Weights of a small transformer language model.
Size: width 512, 4 heads of 128, MLP 1344 GeGLU, vocabulary 50257, 98.2M parameters.
Training: a variant of Adam for these matrices, 580M tokens, 8844 steps.
Each number is 50 + 10 x the weight over its row's rms, rounded and kept within 0 to 99. Layers, rows and columns count from 0. The size before them is the row's rms in percent of the matrix's.

# layer 7 MLP up, 1344x512, rms 0.0302, rows 522-558, columns 256-319
109:59 27 53 59 62 50 62 33 30 34 50 48 55 34 64 57 47 53 45 35 54 48 42 43 70 54 43 63 52 38 60 55 45 49 57 36 38 42 54 35 64 44 49 35 67 62 54 58 41 37 43 59 58 54 59 71 51 19 47 41 56 53 64 66
100:55 43 57 63 40 63 49 34 44 52 45 47 56 55 29 50 58 52 65 44 57 34 42 61 33 42 32 63 37 55 58 50 52 57 65 37 49 65 26 65 44 48 36 62 35 47 71 41 67 51 52 62 36 53 43 48 54 64 58 51 56 44 42 50
087:63 51 42 44 43 38 42 53 52 40 53 30 47 50 47 56 41 67 67 47 53 32 33 49 53 44 51 34 44 64 46 43 56 50 36 60 47 53 54 42 50 35 60 40 56 59 50 56 46 62 65 66 43 52 65 47 47 51 52 46 56 63 64 49
105:70 49 39 52 50 53 56 41 50 76 55 31 53 57 41 52 37 52 49 64 61 55 55 50 74 51 50 45 57 63 47 50 47 52 35 47 44 51 46 52 41 36 52 43 55 40 60 39 51 53 38 51 35 57 38 48 43 40 54 51 48 59 54 50
096:36 50 66 62 45 61 58 63 47 60 49 44 50 54 52 45 44 44 14 54 56 58 42 58 51 49 61 46 47 41 51 44 41 47 36 55 47 48 59 45 42 31 58 78 58 24 60 48 42 45 41 37 49 42 38 49 28 55 39 35 56 37 46 48
099:65 40 54 40 47 62 43 51 49 54 41 44 62 43 39 51 54 39 60 78 61 54 48 68 50 48 56 51 29 36 61 60 47 55 49 55 51 71 42 38 54 56 51 68 46 59 43 37 43 46 42 33 40 61 53 52 59 45 53 33 42 36 53 27
097:49 32 66 47 47 44 53 53 37 35 41 50 58 38 63 58 61 56 60 44 52 31 55 45 51 49 35 35 43 56 63 53 44 63 37 52 49 42 45 60 73 38 51 45 58 41 60 64 41 60 46 52 59 69 44 56 42 32 49 37 59 45 48 46
094:57 37 65 54 60 51 50 51 41 50 54 51 51 59 28 47 44 60 41 61 39 61 45 55 53 60 56 49 37 39 57 51 53 81 20 64 39 46 44 44 44 49 62 62 56 65 54 39 38 51 46 43 59 65 37 37 43 61 56 67 50 50 49 54
102:41 72 54 44 61 49 49 56 49 46 63 36 66 61 32 58 40 65 55 66 57 52 41 61 60 43 35 57 45 39 49 52 59 46 53 65 34 60 57 43 43 42 50 51 51 52 60 59 31 57 41 53 37 49 40 56 56 41 46 49 49 52 42 53
113:43 39 51 44 35 61 43 43 58 64 44 44 60 50 49 48 41 49 43 63 57 41 59 48 42 45 37 51 53 58 55 41 54 30 46 57 45 83 44 45 45 45 32 45 31 28 59 40 58 50 55 46 51 47 57 52 72 56 29 57 36 74 30 32
105:41 39 45 47 56 57 46 46 50 55 56 45 57 72 37 43 46 61 48 58 41 53 53 55 33 45 43 47 42 59 58 51 54 43 49 50 42 55 62 41 39 38 41 36 25 34 51 39 57 38 64 47 62 72 36 68 41 43 59 56 64 57 51 42
102:51 49 69 52 50 53 46 57 65 62 36 66 54 38 59 59 56 48 53 50 50 54 48 49 43 53 48 59 30 50 55 27 39 43 45 45 42 55 48 66 32 51 38 55 48 46 53 43 58 35 50 50 45 58 51 34 37 63 66 45 84 60 41 51
099:48 41 63 26 69 44 49 40 53 41 45 52 38 41 52 57 36 53 44 54 62 51 41 49 28 39 58 36 68 52 57 50 44 64 53 46 70 58 41 57 45 54 49 70 46 53 57 58 50 54 45 52 44 63 64 22 60 48 48 44 63 56 67 39
092:56 53 53 50 58 47 34 36 32 39 46 45 42 45 75 44 58 54 57 39 50 63 53 63 57 41 57 56 42 44 42 50 51 46 49 57 54 44 50 62 45 43 49 44 65 56 56 58 28 58 40 54 59 43 30 53 49 22 46 49 51 39 61 50
102:46 31 47 68 41 35 60 53 69 50 51 32 33 48 49 52 46 53 52 43 40 34 64 32 30 64 50 42 34 39 36 47 75 52 54 29 54 39 65 48 53 46 50 41 55 54 29 63 44 73 41 50 69 50 37 43 33 41 42 47 55 43 30 51
097:62 44 44 40 50 29 24 57 40 43 50 56 47 37 48 56 30 61 41 32 34 44 67 72 60 54 33 42 52 38 31 72 45 56 57 54 45 58 50 53 57 24 42 48 46 50 54 56 48 45 49 51 55 42 51 69 50 48 59 72 44 58 40 47
100:55 56 35 56 55 49 45 36 51 46 62 57 55 49 53 29 65 35 46 46 34 48 61 55 48 44 44 44 44 61 43 59 56 37 42 64 57 56 41 45 52 48 54 45 45 52 37 57 45 48 31 49 31 48 62 54 45 46 36 49 41 35 43 51
098:63 67 49 31 38 42 37 50 46 73 54 42 37 55 58 48 65 36 61 45 54 47 48 49 39 46 51 28 51 41 39 55 46 59 63 54 66 37 51 42 56 47 43 57 47 50 50 44 51 49 59 62 44 36 61 52 59 54 57 71 44 46 47 57
114:62 42 48 44 65 52 40 49 43 41 38 38 49 38 63 36 51 32 40 57 56 33 55 71 62 52 51 53 49 56 20 40 58 52 43 52 49 55 53 53 65 35 39 58 54 41 47 51 56 63 35 67 27 49 65 40 53 47 66 46 57 32 30 37
091:50 40 40 45 53 41 66 59 50 60 56 30 59 48 67 69 58 63 50 46 64 45 40 49 62 47 59 64 50 53 57 56 44 56 72 24 42 46 47 53 47 59 56 23 38 61 63 57 60 57 62 54 61 44 50 62 40 58 58 56 56 53 62 53
093:56 49 52 41 33 50 68 51 55 50 42 34 52 47 56 43 61 47 53 43 37 52 58 50 46 54 55 57 52 48 40 69 49 43 37 44 56 58 45 58 59 42 36 55 41 55 48 54 42 47 56 25 36 55 42 56 51 70 31 75 54 49 59 42
089:40 51 55 61 53 31 49 55 66 50 57 51 50 53 40 59 40 48 55 51 42 80 54 45 59 36 46 52 52 49 27 46 47 42 47 66 39 50 65 53 43 60 48 51 60 64 46 46 53 64 41 38 43 65 46 38 47 69 50 58 39 64 61 67
088:68 44 41 49 77 40 53 68 47 54 61 40 64 55 56 57 49 49 48 60 41 53 58 56 51 59 65 35 32 48 64 48 66 48 37 52 53 55 31 48 40 59 36 67 46 41 50 30 60 62 46 46 46 55 53 60 54 58 32 45 60 48 53 42
099:55 48 38 50 67 52 58 53 49 48 47 28 46 79 44 64 45 66 63 55 60 49 44 53 56 71 38 47 45 44 42 70 70 50 46 45 44 50 68 37 45 77 38 53 57 61 42 49 56 66 72 46 42 47 54 42 38 55 46 60 41 46 53 41
091:50 43 56 62 54 44 47 63 41 41 42 39 53 32 53 53 60 30 41 47 56 53 67 38 58 42 56 52 57 49 48 52 38 58 49 54 51 32 51 34 38 56 63 41 68 36 49 47 60 60 73 65 49 44 56 53 64 43 48 49 54 34 39 54
090:51 43 55 41 51 55 40 46 50 39 57 45 60 43 55 42 62 41 53 40 66 42 60 46 60 49 34 44 50 45 56 61 37 39 61 56 56 35 53 62 48 61 50 48 54 52 60 42 80 38 50 57 58 46 55 50 45 65 39 51 46 43 59 46
089:55 59 37 42 64 51 43 53 63 39 54 56 52 53 55 53 60 44 56 59 48 62 30 52 31 46 46 70 56 51 67 52 57 58 49 39 64 61 59 46 54 37 65 57 23 53 69 48 54 22 61 43 55 58 64 56 40 52 42 57 52 61 55 28
103:44 44 51 43 63 56 37 34 51 57 40 56 53 51 54 46 44 45 48 62 43 57 78 38 34 52 54 45 55 58 58 39 50 62 33 43 49 71 47 60 58 42 26 44 68 45 44 66 59 50 51 40 39 46 39 52 44 40 51 50 66 66 48 53
096:56 57 47 66 54 51 60 47 43 64 52 62 49 54 37 42 46 57 43 67 65 39 57 62 61 28 44 48 47 55 63 52 44 48 58 56 70 59 76 27 50 61 39 50 40 49 56 47 50 44 30 42 49 49 47 60 44 51 51 47 50 49 49 38
097:40 43 39 42 62 56 60 56 32 62 44 27 56 67 36 49 55 53 43 89 58 61 45 56 42 47 37 44 44 37 56 46 58 56 55 41 51 65 59 55 61 53 43 58 43 60 55 78 44 40 58 58 70 63 48 49 52 54 46 52 47 47 50 64
101:49 55 40 55 53 58 43 51 51 34 52 48 59 53 43 60 44 55 48 69 44 28 52 49 32 54 56 50 41 52 57 51 58 52 42 40 51 45 69 58 35 41 44 50 48 67 53 60 53 48 64 42 48 62 37 55 39 37 58 39 55 51 63 44
092:58 30 48 30 51 55 61 48 58 45 65 59 51 64 52 44 52 51 48 36 43 39 46 29 55 42 52 48 49 52 72 52 52 52 38 38 58 18 38 51 40 43 38 42 51 42 51 52 67 58 60 48 56 54 56 64 51 46 40 31 48 81 41 62
092:61 55 56 49 31 51 41 55 61 34 55 64 54 56 46 58 32 76 61 53 45 33 50 55 69 42 51 58 47 55 78 66 53 52 51 60 47 37 57 56 40 60 49 30 44 50 42 49 41 44 53 54 49 41 34 50 51 47 45 59 59 59 67 40
091:50 51 52 49 46 56 40 43 56 53 42 60 39 66 53 43 53 56 53 44 39 60 41 54 40 58 42 60 49 42 42 48 43 44 65 43 44 35 52 46 44 43 71 55 34 33 56 60 40 26 54 50 43 49 68 51 67 48 34 44 55 41 59 46
101:54 48 56 48 65 53 51 49 57 54 54 49 61 47 45 73 39 70 55 73 38 73 34 53 38 30 53 65 38 49 49 46 49 69 52 41 40 65 54 42 51 57 49 47 31 63 47 35 55 53 49 39 50 69 47 56 42 54 40 48 67 63 51 42
095:40 48 49 51 54 75 52 56 57 57 56 47 55 45 48 45 57 59 38 49 45 28 39 53 44 49 51 57 40 35 52 49 54 45 36 46 54 50 57 52 47 49 52 45 51 45 20 47 79 43 41 39 70 39 43 72 55 69 51 37 36 45 58 74
104:50 53 52 54 28 48 62 41 63 59 64 48 51 55 50 44 52 47 57 41 62 57 51 62 50 59 55 56 50 67 51 37 62 53 46 54 56 36 48 54 30 43 42 46 54 59 71 49 60 57 73 60 52 47 48 49 41 40 59 63 55 66 54 52
# layer 7 MLP down (transposed), 1344x512, rms 0.0269, rows 522-557, columns 256-319
103:54 59 46 48 47 66 67 64 45 54 59 56 36 52 42 72 54 68 40 52 44 58 47 78 54 51 63 54 61 34 47 42 53 61 61 37 49 60 46 53 49 44 41 47 57 43 58 37 62 47 45 58 44 44 60 47 73 51 59 55 52 46 47 40
100:43 44 51 32 43 57 48 66 47 69 48 67 34 57 41 49 45 51 46 29 46 62 54 48 65 67 48 48 50 42 47 48 38 53 45 73 51 38 53 52 52 33 51 48 61 43 49 53 34 41 58 47 48 50 39 55 43 40 42 41 49 58 61 63
089:53 51 60 52 56 54 70 58 51 60 59 52 46 59 54 60 60 28 41 55 43 55 54 65 55 46 37 62 43 54 63 70 39 44 53 48 52 54 38 44 49 34 65 53 53 61 53 51 62 53 31 44 52 60 35 46 50 55 35 48 58 44 54 55
103:42 23 49 55 54 53 50 53 70 47 46 32 62 59 30 46 56 63 51 48 41 47 46 57 43 52 57 66 70 54 56 61 29 60 42 53 67 52 50 64 60 40 67 45 46 33 49 49 53 50 51 43 45 46 37 40 42 54 55 53 54 50 53 35
097:53 47 44 59 46 49 40 66 20 53 67 47 34 57 50 72 62 42 53 34 44 71 52 50 44 50 54 47 61 43 42 54 56 55 47 61 65 50 46 63 48 52 53 46 35 47 41 50 44 41 61 46 52 58 59 45 63 52 72 72 49 55 52 35
098:71 55 58 48 48 59 54 41 55 40 25 45 52 31 48 49 70 37 46 39 50 62 43 57 50 60 54 61 49 58 41 65 38 39 55 34 55 31 46 57 41 54 69 43 56 67 41 52 42 60 53 55 39 45 36 34 54 57 54 64 44 54 47 49
101:46 65 39 54 61 46 46 43 65 58 64 54 49 47 36 27 46 47 44 54 50 56 35 53 35 53 72 44 35 47 35 49 56 54 41 37 50 46 41 28 45 51 55 47 43 61 36 65 37 56 39 40 45 67 48 60 42 59 47 50 59 51 45 68
096:62 56 36 67 50 63 50 54 58 51 51 42 52 48 68 47 46 54 50 48 40 46 54 54 49 42 27 54 40 42 39 63 76 50 60 27 57 52 66 44 45 53 59 62 46 51 38 25 47 56 53 65 33 45 56 37 47 62 53 39 66 48 33 43
098:46 42 49 53 30 59 64 60 41 45 64 45 62 40 55 46 44 49 33 53 50 40 59 52 66 51 79 64 43 55 72 52 47 52 46 49 60 55 51 54 59 42 40 53 51 63 63 53 67 39 44 52 62 67 74 42 59 61 38 39 35 58 51 33
107:50 62 52 55 58 61 50 37 52 68 53 58 51 38 60 55 45 67 52 53 60 51 63 50 45 33 62 48 47 39 43 65 42 39 39 70 73 47 56 60 36 48 63 55 38 50 37 57 53 52 56 40 38 50 44 54 52 56 49 64 51 61 66 43
096:56 28 37 44 58 49 57 61 42 59 52 34 53 40 67 56 36 46 51 40 59 54 46 46 55 45 58 53 58 36 41 38 48 55 48 49 49 43 48 59 62 61 51 54 57 61 66 57 50 49 38 62 31 48 63 47 55 49 42 31 37 57 44 52
098:44 31 56 59 38 48 28 48 61 55 38 48 67 38 48 39 61 48 51 44 65 45 31 37 45 40 57 50 44 56 40 47 51 54 45 72 50 47 38 56 41 65 44 38 34 48 50 48 54 42 50 56 64 58 56 45 42 44 56 42 47 36 73 51
097:57 70 48 50 45 43 48 44 54 52 34 49 60 28 40 49 49 47 33 54 55 62 56 53 51 47 52 25 35 52 48 76 44 55 61 43 50 48 55 41 55 50 51 44 47 49 43 56 48 62 42 44 30 45 58 34 66 39 47 53 59 55 45 62
095:50 43 42 55 51 49 49 54 50 49 48 36 65 57 38 51 51 44 38 58 46 48 44 35 44 56 60 44 58 41 34 62 54 49 45 46 46 46 53 25 50 60 48 52 38 50 43 43 60 56 59 50 32 69 59 48 60 67 61 55 54 64 45 54
101:63 55 66 46 62 62 67 35 25 62 21 50 45 73 55 59 57 55 50 55 67 58 42 64 44 66 68 56 50 46 56 63 50 46 53 48 36 57 54 47 49 57 43 74 51 57 56 53 57 25 52 61 48 44 65 65 44 69 56 52 40 59 60 52
101:53 39 40 44 67 48 49 47 65 51 62 48 48 62 50 55 56 64 64 55 61 51 46 38 48 48 37 67 60 53 52 52 61 23 62 41 35 42 60 57 36 48 54 42 33 50 62 58 65 49 50 59 46 42 47 51 60 74 39 52 48 49 44 33
098:45 40 60 47 53 48 63 74 52 49 32 52 50 49 49 58 43 62 46 50 55 58 50 50 61 48 63 49 43 48 54 34 37 61 45 40 56 49 52 59 51 53 41 46 58 48 55 45 58 54 66 51 60 64 39 59 56 44 69 55 54 48 51 51
097:47 43 43 40 48 49 53 44 28 56 50 44 43 56 64 43 33 52 49 57 66 59 48 73 63 67 60 47 45 43 52 27 58 35 79 45 49 52 29 70 60 28 58 42 49 54 51 41 53 56 50 53 49 45 42 51 43 67 45 54 56 41 52 50
100:49 42 42 46 59 56 48 52 54 63 45 52 32 46 66 57 60 57 67 46 35 31 58 70 43 43 31 44 48 49 60 43 35 55 42 58 62 52 48 44 40 37 42 37 25 39 56 54 45 62 60 53 55 50 52 50 49 41 54 40 59 46 54 59
096:46 52 60 62 42 49 40 44 45 49 60 72 47 55 38 37 42 40 54 55 43 40 50 44 36 55 36 30 55 40 46 51 49 54 53 54 55 57 52 37 45 43 67 80 51 38 55 48 47 42 35 50 35 59 44 51 59 36 55 59 50 46 35 64
097:56 57 23 46 31 60 40 60 56 41 35 41 53 55 44 42 46 65 50 68 54 46 47 56 44 41 55 56 54 67 52 29 60 57 67 66 29 54 59 42 45 48 37 38 50 47 50 59 38 57 37 59 52 53 53 53 40 58 51 54 53 58 47 46
093:47 63 61 46 50 59 37 37 41 37 68 43 55 46 64 43 52 41 28 46 49 42 37 49 51 66 67 55 52 46 54 65 61 39 33 48 54 56 62 47 60 56 61 51 33 33 36 49 54 47 54 64 51 48 51 53 47 59 53 49 47 47 61 49
090:33 57 51 49 26 59 60 37 62 31 56 72 50 49 51 48 48 47 57 42 58 51 49 42 58 53 27 51 76 59 39 57 39 49 69 48 50 53 63 51 52 44 73 28 57 45 57 60 42 40 56 53 51 42 54 37 54 38 67 64 54 54 57 56
100:44 64 53 39 34 70 43 52 44 47 32 50 42 36 53 44 60 50 41 53 28 36 46 45 40 29 53 36 48 46 53 51 53 62 49 81 52 39 51 53 56 44 62 44 42 41 72 60 46 47 36 54 58 63 47 52 70 50 59 55 43 58 48 46
092:38 48 58 47 42 59 57 43 43 52 46 45 46 57 49 49 44 47 21 32 51 57 69 60 53 59 48 42 40 68 53 64 55 40 49 45 59 33 48 39 43 39 57 50 49 43 46 55 55 49 35 39 57 61 54 43 52 75 43 54 40 71 41 65
091:58 52 56 68 46 41 49 63 58 52 45 54 38 49 50 45 39 51 55 55 34 50 51 59 42 42 55 49 50 56 48 51 58 65 41 51 46 57 49 43 47 55 51 49 61 36 44 47 45 38 60 38 45 55 61 57 69 34 50 53 47 68 46 53
094:44 46 42 46 40 54 62 44 43 49 50 23 49 47 63 67 44 56 52 65 53 40 62 54 41 52 47 50 69 41 41 57 47 52 55 52 32 47 46 34 51 65 41 61 45 57 38 58 52 38 27 59 63 43 49 73 51 41 32 42 58 36 38 55
105:44 47 40 43 39 29 52 39 41 40 50 40 57 54 53 56 50 44 46 55 45 69 42 49 57 53 59 57 60 43 22 55 29 36 47 40 48 51 50 47 46 51 70 49 56 45 42 52 47 37 57 46 60 48 58 60 38 60 51 73 47 40 69 66
098:49 58 48 24 47 47 65 44 45 56 43 48 52 41 42 45 53 61 38 31 39 68 69 45 51 49 53 51 37 48 59 61 52 45 49 41 45 47 39 54 28 58 33 42 58 49 36 42 45 43 61 55 62 53 50 51 54 46 35 48 27 60 41 62
101:42 47 51 38 54 40 49 39 54 40 74 57 60 52 56 57 35 29 52 34 38 34 67 37 63 39 64 48 45 44 70 52 52 48 69 61 69 50 52 41 48 36 35 43 34 51 46 49 41 62 39 65 51 45 37 47 57 43 57 62 61 55 50 71
095:47 48 55 53 61 51 48 51 60 58 44 36 41 48 33 55 45 48 40 44 53 57 59 44 39 48 40 61 44 50 40 46 46 52 47 50 36 58 57 45 54 66 45 46 43 44 53 54 33 51 35 62 47 37 50 47 48 48 49 59 47 52 42 44
095:31 73 19 70 47 46 59 42 49 43 39 56 39 49 39 49 44 43 44 47 50 58 58 57 40 54 46 55 41 42 44 38 56 45 45 63 46 59 54 48 37 54 59 64 51 50 49 52 44 45 43 45 39 48 47 41 53 40 71 46 62 37 48 43
096:42 44 42 44 68 49 35 49 54 58 41 34 48 30 41 63 55 38 72 43 61 62 41 64 36 31 33 50 48 45 52 50 52 45 52 35 58 45 34 63 39 46 43 66 65 51 55 72 44 66 56 36 52 66 54 56 59 37 72 41 54 38 51 62
093:43 44 60 54 38 51 52 60 58 45 55 36 46 56 52 47 60 57 53 43 60 36 58 84 48 55 51 48 48 60 64 43 52 54 45 57 58 50 36 55 62 47 64 55 46 37 51 53 38 63 72 38 40 53 46 49 35 42 51 53 37 69 58 61
095:43 42 54 37 63 41 44 42 42 47 42 62 42 49 43 62 54 48 58 39 55 51 47 73 41 26 65 38 60 45 61 49 43 49 53 51 40 49 58 51 51 58 62 47 60 58 53 55 47 39 44 67 43 26 42 36 62 40 54 60 28 57 39 46
097:52 49 61 59 59 38 52 73 42 33 59 45 47 57 56 47 47 45 53 50 33 59 36 64 39 55 52 41 41 53 46 43 49 47 57 49 59 39 61 44 58 52 46 64 56 36 48 47 23 58 68 58 40 48 60 41 33 51 44 54 47 45 50 34
# layer 7 MLP gate, 1344x512, rms 0.0289, rows 523-558, columns 256-319
098:46 43 48 36 47 26 31 50 50 45 55 37 58 46 69 50 56 37 60 58 36 34 46 37 45 42 17 63 67 47 47 56 41 47 50 31 57 55 59 55 60 54 60 54 48 49 48 40 58 59 42 49 45 42 58 62 45 45 61 66 58 57 37 43
092:54 49 58 50 55 62 79 49 34 57 50 54 51 61 63 63 74 47 45 43 55 49 41 75 67 50 29 48 71 47 54 61 41 49 72 37 46 56 34 48 48 32 65 34 44 59 64 65 44 59 34 42 29 61 34 45 51 58 58 65 62 52 30 58
103:70 66 42 63 55 54 53 44 50 45 45 47 64 49 41 62 46 43 70 52 52 52 29 47 65 44 48 66 62 44 67 56 58 58 57 40 50 49 58 63 44 50 50 37 49 43 48 45 51 78 51 39 48 40 41 56 40 43 70 71 63 57 55 57
103:48 55 51 42 44 56 33 58 45 46 45 45 62 53 55 54 59 51 65 46 36 47 49 35 37 59 43 59 59 49 54 44 47 52 53 57 56 47 39 43 56 57 60 41 47 42 42 49 52 62 59 40 47 45 56 49 63 43 69 57 47 48 37 32
096:45 44 51 43 51 49 58 56 54 70 48 46 55 61 38 57 56 37 54 61 57 52 51 56 36 40 56 48 29 21 51 29 45 53 56 64 49 69 61 28 44 43 45 60 42 54 42 53 52 44 48 45 63 49 43 65 61 58 53 31 61 39 62 20
098:39 49 39 47 25 62 44 39 50 44 43 53 39 38 44 42 46 40 58 51 54 62 55 50 37 58 61 37 47 53 43 32 56 67 70 55 49 66 65 69 47 43 56 40 56 42 37 61 38 53 55 47 56 31 43 54 34 59 49 43 65 56 51 37
096:48 59 49 57 52 74 45 48 66 47 52 35 51 53 31 39 42 55 66 46 57 51 55 44 48 43 56 56 48 42 37 39 62 53 72 49 69 44 64 36 61 46 45 40 41 49 40 39 57 45 58 62 53 46 65 61 48 56 58 26 59 48 49 47
104:30 34 49 63 35 61 63 58 46 43 55 51 62 46 53 64 33 43 40 57 49 50 49 58 64 49 67 53 43 53 54 42 55 48 46 35 65 52 53 48 67 50 43 56 62 74 46 44 66 29 45 40 65 64 58 57 51 60 52 50 47 63 55 54
103:43 73 44 50 54 55 34 44 55 25 71 70 58 42 40 55 47 44 50 57 65 45 40 49 49 47 34 50 54 45 56 52 42 54 61 48 57 52 48 50 54 59 40 58 47 60 41 56 58 38 48 53 68 38 44 54 64 50 50 40 68 44 51 65
097:67 41 38 40 60 47 59 64 40 48 52 53 53 44 58 63 42 43 46 49 58 53 34 45 60 45 58 46 52 38 64 48 43 67 48 43 53 58 52 51 60 56 52 57 67 69 54 69 49 51 42 53 33 48 69 44 54 47 40 35 41 53 41 46
096:55 52 46 54 44 41 51 47 50 43 44 46 52 55 59 37 35 59 45 43 53 45 42 65 55 45 67 45 53 52 40 51 59 53 37 60 46 50 29 31 61 42 44 38 51 55 49 41 57 43 58 64 68 52 39 43 52 45 45 45 42 37 62 59
096:52 63 39 56 59 52 46 35 61 52 57 47 74 28 45 56 56 43 39 42 51 57 55 49 54 47 37 49 21 46 48 57 61 49 53 30 40 46 63 33 62 51 46 55 47 42 44 54 42 59 48 48 46 45 48 55 56 35 66 52 53 68 39 56
098:53 56 60 44 48 45 48 55 46 58 52 51 37 33 52 47 33 56 45 55 54 66 42 43 75 54 52 53 38 81 65 51 40 45 53 60 46 66 28 45 56 48 47 42 48 53 52 51 55 47 44 48 72 49 43 43 41 58 42 39 59 42 56 32
104:40 51 43 60 43 43 50 69 56 42 63 42 70 33 50 47 53 51 36 52 32 43 57 33 63 57 44 55 39 68 55 63 47 46 62 44 51 40 44 29 43 80 64 38 48 64 59 48 56 46 44 39 41 55 45 56 41 41 56 47 63 63 46 41
100:44 46 39 64 64 57 61 31 58 47 48 49 47 56 59 42 47 50 59 72 59 47 32 41 51 38 60 69 53 56 52 61 64 43 56 38 42 65 63 50 56 44 60 49 30 45 60 43 49 39 40 43 42 43 54 56 43 56 51 70 42 61 52 39
104:45 47 45 51 36 64 57 54 44 45 50 55 48 46 54 51 38 58 54 48 52 63 54 53 54 65 66 58 54 41 48 27 48 54 47 62 63 37 51 63 53 47 46 49 61 32 57 52 50 60 61 35 54 56 63 49 51 59 59 47 56 40 75 59
097:31 52 42 57 49 52 49 38 67 49 57 61 55 44 36 57 68 47 80 62 33 41 48 40 43 28 33 54 43 46 42 58 45 74 28 55 57 36 60 31 46 62 28 59 39 45 47 37 52 46 61 52 52 59 49 40 67 32 64 73 46 63 41 45
102:51 45 43 47 64 55 53 54 47 37 42 45 51 54 43 36 42 44 39 66 67 55 48 57 60 50 33 41 41 47 46 36 50 57 50 48 35 52 69 39 56 38 41 49 51 50 56 62 54 54 29 56 51 62 46 45 42 56 75 27 54 46 40 41
099:54 53 63 41 36 52 47 58 47 56 35 51 49 47 61 57 42 55 37 49 51 71 34 43 52 38 60 54 45 50 58 40 47 42 55 59 50 49 35 48 41 44 26 32 64 45 54 46 39 44 57 34 72 49 56 55 64 60 40 46 46 58 71 46
096:52 44 53 39 56 35 53 36 52 57 48 45 56 51 55 65 46 44 44 37 28 52 53 51 59 59 38 42 55 41 50 54 44 63 39 39 63 48 53 55 62 41 50 58 34 53 63 32 56 49 62 41 48 59 35 59 64 57 45 58 53 51 48 48
095:59 64 57 57 65 57 55 50 47 53 45 62 48 58 59 53 51 49 60 40 42 55 41 60 41 37 34 23 42 53 44 57 72 43 66 45 61 42 53 51 49 56 53 47 66 34 39 52 57 64 57 68 55 55 51 54 44 63 43 62 55 39 51 57
092:58 30 46 57 49 38 45 45 30 67 32 36 50 52 41 40 58 48 65 41 53 38 54 69 40 54 44 52 49 39 48 62 49 59 39 58 53 63 48 53 54 72 59 52 46 64 62 54 39 52 34 63 43 44 44 30 41 42 46 44 32 42 52 56
101:52 56 39 40 46 55 48 46 57 39 55 48 45 46 52 57 48 49 54 61 62 41 61 46 41 41 60 26 49 39 49 32 66 45 49 51 43 64 41 42 76 39 70 66 44 38 49 67 55 52 46 68 67 53 41 55 78 49 44 42 55 44 52 40
096:44 44 51 59 59 50 26 54 55 44 60 44 64 35 54 58 56 40 68 64 51 57 50 41 58 45 60 56 50 37 46 43 43 61 39 37 49 42 46 57 59 50 56 37 46 50 49 50 45 42 79 67 53 41 61 63 54 35 61 42 63 46 56 41
098:52 49 50 42 33 36 47 39 52 55 55 45 42 40 47 49 48 62 55 46 46 42 52 48 70 65 47 40 59 69 40 55 63 49 46 53 40 65 33 43 47 31 58 46 51 59 44 52 43 52 30 41 53 30 52 53 60 41 59 52 43 49 69 39
090:35 37 51 47 42 45 54 37 27 57 56 32 60 47 60 62 42 55 51 60 48 42 75 39 50 40 51 37 58 34 42 57 39 46 54 53 31 35 40 46 57 68 41 55 51 63 36 52 43 45 21 58 58 31 47 70 46 50 50 35 49 50 35 59
104:58 31 35 42 40 51 61 60 54 45 63 48 67 43 43 64 41 51 47 50 64 40 41 65 62 54 66 44 38 37 41 52 42 72 35 49 61 51 54 33 54 62 55 40 50 61 54 47 62 45 42 60 50 56 42 52 42 66 53 39 41 53 47 57
100:52 54 46 47 41 57 57 29 55 36 55 55 52 45 54 60 28 58 62 52 69 54 53 30 66 29 60 50 53 56 63 58 43 65 71 53 33 42 40 23 49 52 56 49 59 45 61 61 51 42 45 44 41 51 59 38 39 44 51 60 39 63 51 53
105:54 65 45 47 38 67 45 60 46 60 41 61 56 60 47 38 39 35 45 63 47 57 62 54 44 32 43 56 56 54 44 69 48 58 47 42 51 37 63 43 62 70 60 57 57 33 35 56 63 53 50 44 47 42 38 41 34 36 43 53 40 54 40 62
098:38 58 38 47 65 61 41 55 66 55 45 43 58 55 42 55 45 38 47 55 55 64 56 50 42 44 46 59 53 45 54 52 49 53 60 65 32 56 50 33 47 65 37 51 39 34 50 46 33 50 55 45 60 30 58 44 53 48 56 76 48 48 41 49
098:67 50 61 47 58 43 54 69 40 52 47 53 62 64 33 44 52 63 47 46 48 57 42 66 48 60 48 36 68 40 63 61 50 53 56 51 56 51 48 37 70 57 54 41 54 56 37 48 42 54 61 57 68 49 54 42 49 58 49 61 48 68 51 58
098:41 50 24 44 48 46 45 39 57 53 46 53 59 44 41 54 55 50 49 56 63 45 60 50 64 42 37 38 65 56 58 41 59 54 53 46 61 31 63 60 52 48 53 55 51 47 51 53 38 40 74 53 42 48 53 52 41 56 51 52 43 43 69 62
096:48 59 48 44 52 51 33 39 52 45 53 61 49 55 43 58 39 54 49 57 40 55 40 33 54 62 44 62 43 36 54 41 39 61 62 53 33 39 53 34 46 47 58 52 47 43 47 49 39 35 59 67 56 42 73 43 50 37 36 53 72 37 59 45
092:40 43 48 40 60 36 34 42 41 26 51 62 51 60 55 63 54 54 55 34 46 38 42 60 46 30 54 38 60 35 62 41 61 46 50 53 45 45 53 55 52 54 58 59 58 59 52 59 45 47 51 65 31 24 48 31 58 42 56 60 29 61 43 46
096:49 49 49 45 45 63 51 36 56 59 48 59 54 42 61 59 52 48 49 55 38 54 47 50 43 59 49 55 60 62 43 56 63 56 43 69 46 52 37 58 52 42 50 52 56 69 45 57 47 56 28 47 39 37 53 44 50 54 67 41 64 63 61 46
101:54 49 42 55 69 33 42 46 48 55 50 61 63 58 53 56 37 46 43 35 41 44 46 42 56 51 67 48 72 52 58 39 47 61 47 36 51 55 48 32 51 45 58 30 51 65 31 43 42 55 38 52 43 45 39 34 54 46 70 40 56 47 52 23